{
  "vocab_size": 8192,
  "norm": "rmsnorm",
  "norm_eps": 1e-06,
  "positions": "rope",
  "attn_scale": 0.159,
  "init": "orth",
  "init_std_down": 0.0,
  "optimizer": "adamw",
  "lr_head": 0.00649,
  "schedule": "wsd",
  "decay_fraction": 1.0,
  "final_lr_fraction": 0.1,
  "seq_len": 512,
  "doc_mask": true
}
Each number is 128 + 24 x the weight over its row's rms, rounded and kept within 0 to 255. Layers, rows and columns count from 0. The size above them is the row's rms in percent of the matrix's.

# layer 5 MLP down (transposed), 768x192, rms 0.166, rows 693-710, columns 0-191
size [103 101  90 113  96 109  94  97 103  92 104  97  97 104  96 109 111  99]
[[146 121  83 137 124 141 118 140 144 156 120 171 142 148 101 160 158 107 128 108 155 121 150 112 119 149  91 153 177 112 107 184 131 138 119 103 136 112 137 116 111 140 100 125 138 113  82 135 134 138 111 143 100 108 108 133 140  85 102 109 118 126 156 146  94 152 117 131 141 104 129 107 101 100 137 114 163 164 181 125 121 146 107 137 140 154 128 122 102 108 159 139  96 126 140 134 108  83 107  97 147 147 109 163 150  85 169 124 137 144 148 135 159 146 108 123 133 136  96 160 146 158 123 161 114 141 108 106 113 143 170 161 139  97 100 133 182 134 113 111 160 122 155 181 122 105 151 119  95 138 132 136 122 122  98  95  78 137 104 106 130 110 105 109 125 179 119 111 132 119 146 125 133 102 135 178 129  72 106 118 102 154 163 153  77 153 152 162  81 143  95 108]
 [138 145 142 134 126 150 147 113 143 134 142 135 158 162 113 125 135  94 163 136 138 151 130 125 128 115 115 153 149  89 137 130 119 142 114 112 108 144 105 107 142 135 146 142 148  79 102 140 145 103  90 142 113 119 140 152 125 130 171 129 140 129 110 143 143 102 121 107 136 129  75 114 138 143 152 116 118 120 137 129 160  95 141 143 109 111 100 125 153 134 111 143 136 121 178 147  95 143 156  95 122  95 120 161  89 148 136 125 131 120 119 108 157 135 129 115 105  46 166 113 113 193 120 134 143 121 161  95 111 144 125 107 146  86  69 121 134 119 156 116 158 147 100 143 158 139 128 113 136 153 117 171 142 198 166 125  87 114 170 114 165 136  73  97  96 121 155 147 125 152 106 173 122 118 124 156 101 141  94 131 104 107 162 161 156 151 113 131 124 198 122 158]
 [141 162 117 139 195 161 117 124 123 143 147 134  98  85 123 135 103 137 121 153 125 122 149 130 100 125 158 133 144 119 119 127 142 157 114 125 156 124 146 118 149 171 164 165  88 138 126 128 158  96 145 102 132 116  63  99 136 161 142 108  89 128 120 134 154 104 151 111 155 117 144 141 147 133 107  91 129 151 130  71 123 129 103 113 152 115 172 154 115 136 121 102 135  92 119 143  89 143 141 110  94 153 128 122 160 130  88 127 110 127 118 128 157 152  87 129 182  85 122 121 131  91 107 135 157 150 137  78 121 106 112 103 131 150 106  93  99 104  84 124 122 106 112 128 135 119 116 123 103 114 123 147 146 160 123 155 131 107 143 120 128  84 125 123 142 179 101 134 143 128 128 143 116 103 180 124  83 146  87 181 154 115 153 153 148 118 118 144  54 166 140 131]
 [ 84 181 129 122 117 142 127 164 100 116 180 139 135  97 132 159 118 161 110 103 123 121 109 123 154 151 131 147 112  94 138 155 128 136 124 140 119 134 116 125 127  54  89 154 112  99 154 136 116 113  75 106 131 122 138 139 142 156 175 120 121 135 149 123 121 122 164 107 135 126 147 103 150 131 157 129 187 133 185  99 149  88 147 126 105 143 113 191 167 130 109 131 103 114 141 104 176 146 101  97 158 105 132  98  90 140 178 156 120 144 121 178 134  90 143 104 135 112 147 139 100 135 112 117 160 129 125 117 152 136 112 130 151 130 132 120 118 124 112 146 137 104 131 101 116 124 120 136 158  93 131  91 115 128 141 115 137 188 157 141 166 101 123 110 119 161 160 121 152 145 120 121 145 116 158 109 123 118 119 124  88 187  97 133 159 153 141 134 163 176 110 118]
 [119 181 119 108 196 177 137 147 107 119 119 144 141  83 144 174 112 104 131 105 129 171 177 156 134 125 134 103 121 135 127  88 130 113 111 128 120 131 155 134 130 124 137 105 123 134 110 121 142 131 117 139 140 149 114 127 138 105  78 152 151 109 140 154 122 124 135 140  91 124 148 155 104 126 110 101 108  94 171 127 152 188 139 128 156  99 125 127 122  88 159 110 121 137 141 146 154 156 109 114 155  96 106 134 106 158 129 135 131 164 138 159 144 148 125 114 121 126 165 122 179 126 125 124 132  94 149 156 140 146 133 114  67  90 108 135 119  49 107 146 103 168 140 139 117 143 137 149 168 116  85 119 110 122 115 137 158 100 159 148 159 128 116 109 125  97 157 109 125 140 158 114 112 139 101  92  53 119 111 115 114 101 101 112 100 166 141 138 149 147 156 114]
 [152 128 132 107 152 161 153 134 146 118 143 110 130 142 123 123 127 160 127 114 145 127 134 148 121 188 124 136 116 150 109 151 114 137 114 137 135 106 124 128 148 104 100 176 118 132 154 103 140 125  98 106 145  68 149 117 137 177 135  84 107 112 124 161 140 136 157 121 152 151  81 169 123 125 149 110 151 117 104  90 122 136 120 149 115 136 148  97 124 102 164 124 150  89 144 122  55 103 109 107 104 138  94 114 152 143 105 148 129  70 177  55 134 133 146 170 109 126 106 123 134 125 116 143  98  91 142  92 153  90 150 112 156 180 149 129 134 143 142 169 146 131 134 119 148  99 156 163 131 131 107 154 109 150  69 128 165 144 116 122 144 149 144 133 114 138 109  81 129 149 105 172 162 126 149  86 141 119 100 121 129 108 151 115 109 127 152 139 139 122 162 105]
 [155 145 103 171 161 185 147 142 103 139 144 112 164 119  96 108  93 134 140 120 180 146 124 137 125 119 111 106 122 141 117 124 155 138 131 154 164 129 101 122 115 107 144 107 123 137  88 113 160 118 122 168 103 141 110 120 132 111 121 176  84 158 136 142 144  87 134 171 147 153 116 120 170 142 114 159 149 129 122  97 112 103 124 151 137 125 132 148 136 132  99 122 109 133 105 120 105  91 128  97 108 109 160 124 120 163 136 140 145 169 142 173 125 124  96 100 104 162  60 106 116 153 128 147  69  87 104 145 167 114 112 154 112 129 155  83 110  99 126 126 157 129 122 115 134 122 115 130 100 134 141 113 191 145 186 115 111 122  98 134 154 140 127 116 125 150 124 167  86 105 129  95 158 143 140 125  88 100 105 149 163 135 117 107 149 121 136 138 157 133 156 179]
 [105 125 126 152 133 151 114 138 144 155 142 152 144 136 145 106 147  89 133 165 161 137 135 124 133  95 178 110 165 142 145  86  94  78 150 128 102 120 158 133 105 112 119 123 126 136 133  89 136 139 103 101 120 130 119 135 165 115  84 119 115 157 120 112 112 127 130 156 147 113 134 159 106 117 142 155 107  83 142 122  82 157 143 164 138  58  89 100 109 127 149 123 115 100  86 125 116 137 142 159 109 125  55 170 127  86 151 176 113 116 128 120 142 130 148 135 126  96 128 158 128  96 150  99  82 116 121 108 134 155 137 140 143 127  63 117 158 124 136 134 111 118 121 140 115  76 140 103  61 156 140 133 134 125 117 127 113 107 125  87 114 118 105 129 121 104 165 135 131 139 157 144 139 111 122 130 141 124 105 153 159 121 148 139  85 107 123 148 161 141 167  69]
 [137 138 120 141 128 119 103 154 180 141  76 129 164 156 149 128 109  89 185 161 188 124 136 106 148  78 137 146 116 140 132 100 128 151 148 126 121 124 162 144 101 145 136 119 133 155  95 124 141 122 145 142 119 140  72 125 106 106 141 110 123 153 128 109 130 105  73 158 139 154 107  91  94 120 100 107 144 113 150 145 109 132 129 146 102 171 133 126  82 112 152 123 137 120  57 110 126 148  97  91 101 137  96 127 140 133 119 131 109 113 133 136 126 156 155 120 154 124 169 125 164 103 147 134 105 109 104 136 125 127 148 100 146 100 125 128 186  93 105 135 121 101 148 143 118 149 105 121 137  47  94 143 123 121 130 108 115 142 135 131  94 135  89 119 102 145 144 125 114 135 141 145  89 137 143 164 103  90  79 146 139 120 112 137  86 132 107 113  89 151 168 129]
 [177 164 119 123 106 146 133 136 125 136 108 169 118 163 129 166 102  90 134 128 186 141 129 121 114 121 144 132 153 134 117 116 151  98 127 117 118 147 181 134 110  99  94 137 144 119 119 111 108 137 152 124 162 121 130 139 144 121 150 110 126 122 166  82 128 142 143 119 100 116 163 122  80 105 152 119  87 141 127  89 146 136 101 108  88  93 123 187 121 138 171  68 112 143 122 153 112 160 114 147 135  93 121 100 173  91 164 106 115  94 144 118 168  83 141 138 124 127  90 172 126 140 148 118 114 136 136  98 126 137 100 123 151 122 186 135 132 131 134 113 138 134 170 100 128 154 135 163 146 120 124 122 166 133  89 164 128 140 121 116 144 146 131 113 129 126 137 138 115  91 154 163 134 137  82 135 162  73 136 173 148 153  88 100 152 138 134 122 115 111 164 103]
 [147 146 141 140 151 148 145 115 113 158 132 126 102 121 128  97 137  92 168 118  80 141 108 157 111 115 123 100 158 133 135 112 156  93 147 122  87 159  98 126 153  84 146 110  79  78 113 161 153  59 133 147  95 117 144 114 112 179 105 156 126 107 128 174 112 139 144 102 156 116  88 177 125 104  94 153 102 127 120 117 123 113 137 159 130 137 124 132 119 103 147  75 135  79 148 177 175 121 163 135 122 139  91 122 136 134 126 143 137 128 129 129 108 135 136 140 102 166 121 165 142 114 131 117 141 101  98 149 142  93 141 143 117 125 148 134  72  92 117 113 108 142 100 150 113 163 148 140 172 121 115  89 119 137 141 151 148 145 113 164 139 144 123 102  87 101  91 127 111 133 113 128 139 152 133 167 144 111 134 163  97 101 143 132 127 165 128 111 112  74 125 129]
 [123 105 124 146 138 127 120 152 144 134 107 104 161 145 125 171 123 132 119 122 136 125 101 129 115 103 135  87 125 140  77 111 145 153 160 123  84  99 153 131  99 119 114 119 110 128 114  88 107 142 102 147 112 144 136 161 154  91 139 119 111 141 137 140 122 126 121 110 121 129 115 139 103 168 125 135  96 132 168  84 107 172 132 134 123  91 113 149 127 120 164 121  97 108 119 104 131 164 101 133 121  94  85  99 150 102 135 138 118  79 150 142 151 147 145 123  96  89 107 196 163  90 120  94 103 130 108 120 138 121 184 112 164 162 155 148 146 126 119 122 143 148 161 117 159 172 152 149 115 159 106 123 158 128 110 171 141 113 123 137 100 154 111 158 142  90 108 126 137  92 159 150 122 181 108 160 100 111 140 136 166 112 115 117 111 124 147 142  67 151 156  68]
 [135 127 116 150 140 183  92 143 128 118 125 162 149 124 132 127 155 125 189  95 141 121 106 160 172 145 134 115 132  97 124 101 146 110  79 145 140 121  89 124 133 115 161  92 119 119  91 168 139 132 149 128 110 140 146  91 108 128 134 101 146 108 112 191 123 166 120 132 126 131 147 139 117 135 144 109 135 126 143 132 180 119 139 121 124 124 110 167 116 106 132 119 147 175 105 116 140 117 171 103 116 122 128 126 136 176 124  90 156 124 120 139 145 133 147 152  94 149 160 148 128  86 138 151 143 139 136 171 155 102 139 153 127 115 107 128 168 151 130 155 106 129 150 130 122 100  99 138  92 160 123 128 115 100  82 159 156 156 138 102 174  84 169 160 149 117 132  88 178 121  90 117  79 139 120 178 103 132 169 113 129 124  61 138 120 128 126 141 139 126 161 107]
 [106 125 136 150 156 161 140 123 156 157  98 108 106 121 114 125 177 145 149 126 143 127 139 169 145 188  99 174 172 115 113 153 160 156 129 144 166 113 120  85  78 156 159 125  85 140 107 123 103 119 124 156  99 123 127 131 156 165 152 115  91 189 123 166  80 101 129 133  84 138  98 139 138 104 142 103 118 138 118 127 103 154 110 138 143 112 143 107 156 131 138 189 120 128 119 114 135 152 135 126 131 160  98 123 132 110 163 129 150 101 137  81 104 138 136 120 120 160 135 116 142  69 139 168 117 119  80 106 153 109 144 120 131  88 142 134 146 125 134 174  91 107 125 172 103  81 104 139 147 125 155 112 139 123 134 150 171 171 158 116 125 139 136 151 134 133 145 151 117 120 148 119 115  96 116 104 141  93  92 109  94 164 121 118 130 114 129 134 109 127 123 155]
 [118 126 161 133 137  96 125 104 131 142 100 111 116 129 127 112 105 127 149 114 125 150 144 124 117 137 140 119 131 116 146 105 130 152  98  92 148 103 129 118 150  94 129 150 112  94  97 111 149 132 140 108 152 157 169 132 151 121 133 130 113 122  98 109  80 159 136 135  95 150 106 171 126 183 124 139 123  76 122 121 147 103 143 118 116 130 107 148 122 130 140  86 120 105 103 141 136 140 118 118 138  98  56 111 139 129 139 129 161 110 111  97 165 160  81 135 149 110 125 130 125 112 137 146  95  89  86 114 145 181 103 137 103 109 101 140 143 141 118 143 132 160 154 108 142 102 174 106 115 177 144 153 137 114  91 135 142  80 115 109 112  83 132  95 130  41 125 121 116 101 138 139 156 139  93 107 171 146 175 100 121 140 123 141 139 109  90 145 142  61 162 137]
 [168 118 109 154 106 120  98 138 136 107 145 115 130 134 128 165 165 142  86 148 113 202 163 110 125 105 150  98 177 152 125 127 158 136 131 114  94 100 140 146 153  77 128 130 105 117 169 139 106 172 127 166 128 127 109 108 156 115 128  78 134 111 125 115  82 153  80 120 143 117  97 127 143 167 137  72  96 141 135 127 146 101  78 124 112 165  85 116 124 134 144 159  67 101 103  98 160 141 160 128 135 137  70 112 123 135 162 120 105 122 109 142 130 145 146 102 103 119 170 162 175 110 102 117 119 138 149 128  99 151 155 145 107 161 117 108 107 126 135 121 122 137 141 113  81 122 149 129 131 117 123 152  93 105 129 116 112 122 140 124 153 123 105 113 122 129 159 154 110 136 145 131 118 103 141 143 140 157 121 102 130 113  75 123 115 140 104 188 133 135 104 137]
 [113  51 141 104 129 108 104 166 118 151 141  96 145 139 130 120 204 102 115 110 182 110 122 152 149 112 156 127 169 138 159 129 135 135 106 145 135 136 151 113 167  86 113  99 110 113 101 129 160 181 115 171 159 110 128 134 143  92 127 110 103 135 145 122 153 146 146 133 153 158 112 172 130 111  98 179 154 155 133 138 132 149 114 170 139 139 122 154  92 123 153 123 108 172 123  77 136 120 175 142 118 141 117 116 125 135 132 112  82 135 115 129  93 140 149  64 117 164 143  86 124 138 147 117 127 132 135 119 174 174 140 124 154 153 155 123 138  97 127 129 143 149 146 149 108 140 136 157 125 124 138 108  84 149 149 135 130 119 145 155 142 156 119 102 150 105 111 125  94 103 146 140 113 130 119 144 104 115 179 141 162  73 114 108 131 122 137 143 125 144 134 157]
 [113 160 126 169 134 150 126 142 131 140 154 155  89 119 137 148 129  84 145  96 133 102 106 149 133 157 154 137 141 119 141 131 129  80 100 178 126 121 131 115 105 135 112 108 136 132 124 142 143 129 117  97 135 143 137 150 138 130 112 127 129 132 131 119 154 186  59 110 120 119 114 106 130 116 179 114 173  97 146 106 103 107 147 101 143 127 128 100 130 161 126 122 118 111 101 149 138 127 119 126  84  97 145 138 112 154 127 149 176 138 118 129 116 163 150 143 175  77 115 136 194 136 101 127 159 160  82 108 146  96 142 150 132 160 106 125 138 124 166 136 136 184 151 133 128  73 153  83 109 141 128 130 131 119 135 142 121 118 128 104 116 176 110 151  90 135 166 117 146 114 102 186 129  92 130 124  59 149 117 123 135 162 148 112 132 147 136 141 138 134  93  82]]
# layer 5 MLP up, 768x192, rms 0.174, rows 694-711, columns 0-191
size [102  88 111  92 110  92  92  99  92 104  88  95 106  97 111 108  99  99]
[[112 126 148  89 138 119  96  45  86 121 121 149 142 173 148 139 160 133 125 138 120  95 155 121 151 117 159 120 119 156 129 149 111 153 140 144 113 136 163 120 109 145 102 127 174 145 122 161 111 153 108 145 159 113 139 134  94 120 118 144 162 121 137 135 141 101 134 129 146 104 143 108 151 106  92 168 112 209 148 149 158 170 141  82 123 101 137 100 112 113 131 159 141 176 158 143 149 128 114 104 116 118  87 164 162  47 131 118 149 143 109 129 116 126 142 159 149 172 139 121 149 141 140 156 123 179 134 105  91 122 127 150 143 101 120 140 101 138 139 139 150 102 145 171 141 115 138 107 137 127 153 114 105  97 140 159 124 150 140 177 116 121 121 100 169 128  97 126 136 112 123 125 121 141 136 162 140 127 152 148 141 114 142  90 102 134 168  88 127 122 148 109]
 [155 147 122 132 133 167 160 144  97 136 118 140 149  94 157 138 151 112 149 118 118 151 140 171 141 132 123 144 133 146 108 147 139 117 132 159 118 146  94 137 151 131 144 126 142 155 150 163 149 106 135 150 152 168  99 131 137 157 142 139 122  73  95 127 104 103 132 148 137 183 162 137 139 120 132 104 100 128 140 109 114 108 136 146 148 128 147 124 140 142 135 108 148 163 177 117  94 169 125 113 117 120 105 104 123 119  79  73 156 166 105 151  93 124 150 130 126  98 118 135 112 142 122 167 145 176 156 119 103 183 101 152 154 132 151  95  92  93 151 149 130 145 135 125 131 115 143 106 130 139 168 118 147 137 112 128 132 147 144 142 146  86 163 180  92 146 150 113 150 126  87 113 139  74 160  90 149 122 200 126  74 132 176 106 119 135 116  86 137 136 123 119]
 [125 131 133 153 164 148 133 113 149 138 120 127 120 106 145 113 110  99  90 129 129 163 149 114 133 149 117 116 127 160 103  73  90 129 107 141 126 139 134 132  97 118 145 184  83 125 147 156 144 149 135 121  97 133 142 119 135  89 107 173 147 153 120 109 122 110 132  63 108 122 125 111 115 147 158 159 181 145 135 172 162  72 142 109 104 191 121 122 139 135 137 108 142 127 117 125 167 143 146 119 188 119 103 120 110 133 107 145 101 147  90 147 137  98 108 151 161 120 140  90 102 102 148 135 125 157  83 125 132 110 140 154 113 132 125 111 136 106 103 152 119  98 146 167 153 147 110 111 128 110 163  93 141 102 141 101 118 183 147 146 157 143 116 119 149 104 137  84 161 122 120 149 203 110 140  96 102 128 123 128 121 129 149 143 108 153 125 133 157  96 145  86]
 [141 137 120  95 163 141 147 100 109 136 123 154 109  93  91 109 114  89 171 153 158  88 138 142  99 125 135 101 112 104  92 161 123 157 140 140 126 132 139 150 113 137 160 123 152 134 113 125 110 146 101 129 175 103  96 149  93 134 130 126 117 119 112 127 114 116 140 102 138 108 151 117 117 125  98 125 151 196  97 116 118 138 134  64 119 142 119 138 155 132 113 123 147 102 165 114 139 138 205 114 132 161 110 161 125  90 111  43 149 108 129 149  89  90 162 135 122 186 138 160 112 133 132 137 174 173 115 152 107 133  94 129 131 140 145 116 120 124 158 118 129 140 105 135 172 124 136 129  77 120 139 123 132 141 138 138 117 113 112 118 105 120 162 130 107 115 144 101 159  77  67 100 125 145 130 128 135 119 126 183 133 118 143 113 126 134 127  89 134 117 113 156]
 [118 155  86 118 130 122 137  73 120 139  89 140 135 117 130 139 113 108  73 112 137 100 125  93 136 152 129 134 129 121 185 143 122 114 149 174 107 107 142 170 129 140 116 147 126 125 171 169 104 113 108 110 143 152 137 137 139 118 121 104  87 137 155 113 135  70 138 147 158 150 111 139 180  76 150 159 136 176 153 117 127 123 131 156  99 131  98 133 124 128 141 134 109 118 173 109 148 144 114 114 136  96 162 124  85 126  91 142  82 152 128 127 114 116 103 146 144 100 126 139 149 154 154  90 144 139 150 137 145 128 133 181 169 128 142 111 160 141  92 151 132  31 133 148 152 123 170 135 109 136 139 123 145 151 105 156 143 156 128 110 128 134 164 124 107 108 110 101 153 133 129 175 152 121 140 120 126 120 114 172 128  93 177 118 119 115 137 151 132 122 153 110]
 [134 104 132 103 107 143 153 114  85 144  94 119  95 117  95 159 105 106 154 118 154 152 122 116  93 136  96  79 126 166 150 158 171 139 140 148 139 126 117 161 102 153 125 180 127 125 137 147 108 128 134 137 116 158 139  92 144 150 134 130  99 119 168 105 131 132 153 121 126 171 103 123 120 142 142 132 139 148 147 143 131 104 149 128 112 182 102 100  89 151 136 132 133 134 107 114 134  76 128  56 131 141 125 146 122 125 185 121  88 115 131 114  76 120  94 154 132 120 119 113  83  85 109 148 178 172 144 101 172 106 115  80 122 109 140 135 174 153 130 164 150 122 124 104 160 106 117 123  96  94 149 135 152 116 143 103 117 100 131 131 150 109 125 104 146 117  97 148 127  86 111 135 120 143 104  95 129 132 111 129 120 130 169 193 131 119 131 145 158 158 127 135]
 [114 145 127  93 127 146 107 109 122 104 112 159 110 141 100 128 100 176 121 135 157 113 125 130 145 126 100 103 156 142 139 106 174 121 124 176 149 123 150 145  84 124  74 114  85  79 126 122 118 155  72  98 124 162 141  86 135 106 129 105 137 143 100 141 122 124 142 114 132 118 162  87 112 137  98 121 131 171 183 175 136 139 129 118 114  81 100 132 108  89 136 119 125 112 129 116 132  91 113 112 175 117 124 138 155  97 119 146 148 154 104 139 174 127 114 137 137 145 104  98 103 151 139  86 129 120 150 135 161 134 135 158 153 148 130 132 101 111 153 134 172 113 148 115 109 126 161 106 132 123 106 131  94  88 116 111 122 152 137 108 143 114 188 129 111 104 123 137 147 109 131 164 122 173 114 156 125 156 121 180  71  96 147 147 106 117 150 122 135 123 104  72]
 [112 132 122 139 151 135 160 106 117 166 109 190 123 100 150 112 115 109 142 112 138  89  80 122 119 114 122 142 201 142 129 138 102 102 123 167 127  93 119 149 116  87  91 166 104 109 114 182 127 101 108 153 167 154 150 110 102  95 154 146 115 186 138  88 108  91 129 168 130 128 140 104 146 136 115 129  77 139 147  97 123 129 137 114 105 175 128 126 116 176 101 111 138 151 126 146 112 166 100 137 175 135 109 141 137 113 131 142 146 151 116 165 124 128 126 162 151 157 126 123 100 143 146 140 123 131 159 143 130 102 105 122 119 133 111 133  89  95 125 130 155 128 143  99 139 145 107 105 121  99 125 120  79 122 128 143 147 145  88 136 176 103 136  91 125 125 131 155 118 160 100 123 119 133 177  98 134 175 104 147 134 149 163 125 158 112  91  89  98 132 124 113]
 [139 128 136 145 135 134 146  91 131 115 120 142 132 103 145 145 127 105 149 181 145 149 136 134 163 158 121 116 160 148 133  88 140 115 142 153 160 120 132 124 125 122  99 134 117 100 148 111  96 110 116  94 162 170  83  88 153  95 111 148 145 122 127 109 152 150 216 144 132 128 143 135 162 112 158 144 138 171 136 147 143 136 114 143  72  86 137  51 116 106 107  99 104 151 130 132 107 125 109 147 134 123 133 138  92  82 132 146 172 117  97 127 156 111 125 134 126 111 128 143 124 113 134 123 145 183 149 137 156 135 151 125 147 135 119 123 122 139  84 115 105 140 161 143 152 116 134 104 106 136 118  90 130 144 148 123 140  97 137 128 107 121 155  95 121  75 105 140 123 137 122 161 122 126 143  71  97 172  85 187 106 122 190 130 142 150 142 129 104 104 140 127]
 [142 116 159 146 143 129 148 106 150 132 166 157 100 124 126 120 143 127  89 122 140 140 170 127 154 135 151 117 124 138 128 166 145 135 151 169 104 138 126 146 192 137 162 113  77 169 131 154 130 127  93  89 127 179 156 145 178 161 150 118 107 157 104 126 127 108 180 183 135 135 136 114 130 107 160 132 155 139 133 161 110  91  90 143 120 144 119 156 127 119 155 162 114  98 130  98  97 148 169 137 126 126 109 151  96 118  91  86 139 101 113 125  88 131 155 132 171  87 128 133 124 143 143 124 155 125 137 136 111  87 156 183 136 153 120 147 109 164 140 140 132 117  89 167 140 139 140 114  87  77 105 112 158 143 118 140 146 151 105 105 131 119 130  85 151 112 114  96 127 116 110 149 136 163 151  84 167 122 165 154 129 120 139 129 122 160 126 148 112 116 119 104]
 [ 98 176 124 131 121 101 129 105 155 148 174 144 103 115 118 135 117 147 137 138  89 143 134  84  89 162 134 106 150 115 129  94 138 130 150 187 141 141  90 163 129 124  66 130 142 111  87 128 138 182 174 140 128 151 108  91 164 120 103 144  88 131 108 154 121 133 149 143 135 128  93 148 100 105 127 142 151 159 154 102 173 125 125 113  96 128 131 112 108 120 124  93 101 135  89  79 139 107 128 114 128 116 114 155  87 119 136  93 173 106 104 125 148 108 150 146 146  80 108 110 138  98 148 109 134 136 144 104 163 127 140 141 105 130 149 135  72 134 139 127 117 126 167 152 103 118 149  76  90  87 143 103 126 133 140 130 169 125 128 126 128 139 134  83 120 167 134  69 150 144  99 153 165 109 141 115 138 136 130 137  96 108 125 112 156 130 147 113 164 129 122 135]
 [137 142 165 143 116 140 121 120 137 123 171 135 192  94 129 174  90 125 112  89  99 134  88 107  80 133 127 158 175 112 125 128 123 142 107 182 145 158 130 145 157 147  75 180 108 114 136 167 128 127 138 105 123 154 107  80 144 109 112 148 144 113 169 145 106 128 153  78 104 140 170 126 115 134 121 128 117 115 133 176 114  98 132  85 117 176 153 143 162 104 130 132 141 130 134 131 142  94 134 133 128 136 136 145 116 121 105 115  99 176 156 122 138 137 124 173 150 104 130  98 119 126 111 116 156 173 168 136 134 160 124 142 109 145 119 154  77 106  87 125 145 138 131 132 130 145 134 132 143 134 151 104  71 118 119  89 184 151 146 107 132 175 132 126  82 167 115 123 122 148 135 146 141 123 123 138 130 130 161 121  97 120 140 110 114 114 101 171 129 148 112 116]
 [143 136 112  89 182 121 103 119 107  73  95 160 161 106  95 138 136 140 134 163 114 131 111 155 134 153 121 144 146 143 103 112 122 116 141 132 116 124  93 130 110 126 101 157 134 109 143 141 133 132  88 107 149 152 151 108  99 107 135 154  96 162 150 102 159  75 168  86 103 131 129 116 138  66 121 152 131 199 110 128 122 121 120  89 101 136 108  78  96 127 102 109 129 142 107 144 134  93 185 120 136 168 117 193  88 134 152 104 137 136 132 108 109  96 108 170 106 128 116 133 126 120 121 150 142 148 119 102 106 160 107 160  99 131  99 126 158 137 111  93 102 153 148 168 159 146 118 141  98 142 140 117  85 131 120 130 126 129 159 130 136 115 143 137 116 125 105 105 133  74 111 131 105 145 119  98 140 124 112 111 111 121 101 159 135 135 128  84 101  86 152 111]
 [129 131 163 118 119 106 110 121  93 139 172 135 134  96 113 126  88 119 126 145 124 153 129 137 151 143 130  96 121 139 173 173 142  64 125 136 157 153 105 118 130 176 141 128 129 115 146 166 132 113 106  86 123  92 137 123 122 160 128 122  98 109 111 115 136 139 149 145 120 152 117 139 133 136 112 141 148 121 155 106 201 139 120 118 109 166 131  98 148 131 119  85 110 154 130 142 159 152 123  92 151 166 117 154  78 107 124  97 151  89 149 102 131  72 108 148 168 156 131 136 110 113 146 155 139  97 121 107 106 117 123 168  90 161 138 140 128 117 157 122 121 145 129 179 134 157 132 106  74 116 155 117 170 128 155 124 144 147 168  90 153 148 124 146 107 148  94  84 184  96 160 136 144 121 137 128 132 151 143 158 142 142 150 143 148 124 142 157  90  91 157 122]
 [ 94 137 144 101 186 115  82 121 118  99 122 119  97 130 100 147 128 116 120 129 146 145 109 129  90 169 139  85 135 161 128 127 151 155 137 140  88 138 132 141 161 161 145 202 118 158 160 106  67 120 133  83 140 136 145  90 120 121 139 127 159  89 156 143 134 132 135 113 154 130 114  95 117 150 115 133 138 125 154 103 150 117 106  96  82 153 140 131  94 104 111 140 155 128 136  93 129 152 117 123 126 181 188 131 133 103 149 148 108 150  99 122 130 135 121 145 115 119 147  91 120 168 134 119 157 194 141 129 103 151 142 152 150 105 122 160 115 134 144 121 150 149 134 156 125 115 125 131 120 112 148 139 111  83 153 134 163 145 151 185 143 124 112 119 185 136 138 141 129 112 114 107 169 110 157 122 135 173 139  94 107 144 109 134 108 121 163 133 118 138  80  99]
 [100 110 148  85 135 104 112 140  89  95 108 120  70 126 118 148 152 100 107 141 119 132 152 140 104 132 154 140 117 130 151 141 135 121 140 139 109 131 133 126 111 125 114 116 163  84 101 110 123 148  99 105 145 157 121  90 131  89 100 104 158 133 131  72 151 107 212 109 106 160 121 117 128 141 130 165 131 134 174 105 161 132 142 111 137 163 104 153  75 159 149 144 111 141 132  74 160 106 179  82 129 138 124  92 116  72 157 126 119 137  84 100 100 115 128 122 158 103 130  68 145 139 127 122 178 144 105 135 125  93  84 109 138 122 147 158 141 130 126 132 120 148 141 145 137 116 153 154 119 133 129 147 137 147 138 108 102 114 130 139 129 132 119 112 163 146 106  91 139 116 136 141 150 135 117  83 107 162 187 170 108 125 128 131 157 131 120 115  99 135 129 148]
 [113 128 144 126 125  91 109 111 117 118 136 106 123 115 147 121 124  74 119 129 162 134 153 153 133 127 154 125  97 112 111 130 128  93 141 185 157 116  87 150 115 126 171  91  80 174 150 122 168 133 104 101 118 157 146 158 154 112 100 103 116 123  82 160 151 119  86 143 134 117  92 114 150 153 159 136 178 124 126 114 140 105 144 125 143 144 127 117 161 151 141 107 140 141 131 123 117 156 100 121 107 166 169 148  99  84 131 108 111 118 110 136 154  95 114 128  95 112 101 109 118 121 156 139 178 119  93 136 153 133 109 136 149 134 105 118 106 145 112 126 127 126 106 117 121 175 156 121 130 103 135 100 109 128 146 131 105  69 161 115 143 109 146 133 147 179 141 145 153 116  87 136 128 118 123  69 101 152 169 147 148  81 194 132 141 123 145 114 158  86  96 110]
 [110 117 138  92 128 132 136 136 147 120 136 145 117 123 159 106 103 109 104 134 147 118 123 165  92 184 138 109 132 123 110 148  70  78 115 187 103 144 150 154 167 161 171 126 139 135 135 129 114 144 124 117 161  92 127 104  94 128 134 147  93 179 164 139 158 126 151  88 165 128 144 114 122 119 120 147 157 129 156 123 160  90 132 104 147 142 134 114  95 138  96 111 130 113 112 139 126 139 181 131 117 147 171 162 150  91 136  97 113 164 140  89 163 121 146 148 106 177  96 134 187 135 156 112 157 121 131 108 139 159 125 131 140 139 145 136  89  88 107 105 153  92 134 169 141 152 145 104 127 161 108 169 154 114 149 161 140 154  95 114 119 139 135 116 104 173 101 114 153 114 127 126 128  93 130 147 175 136 131 106 125 121 117 122 145 162 146 116  90 153 112 138]]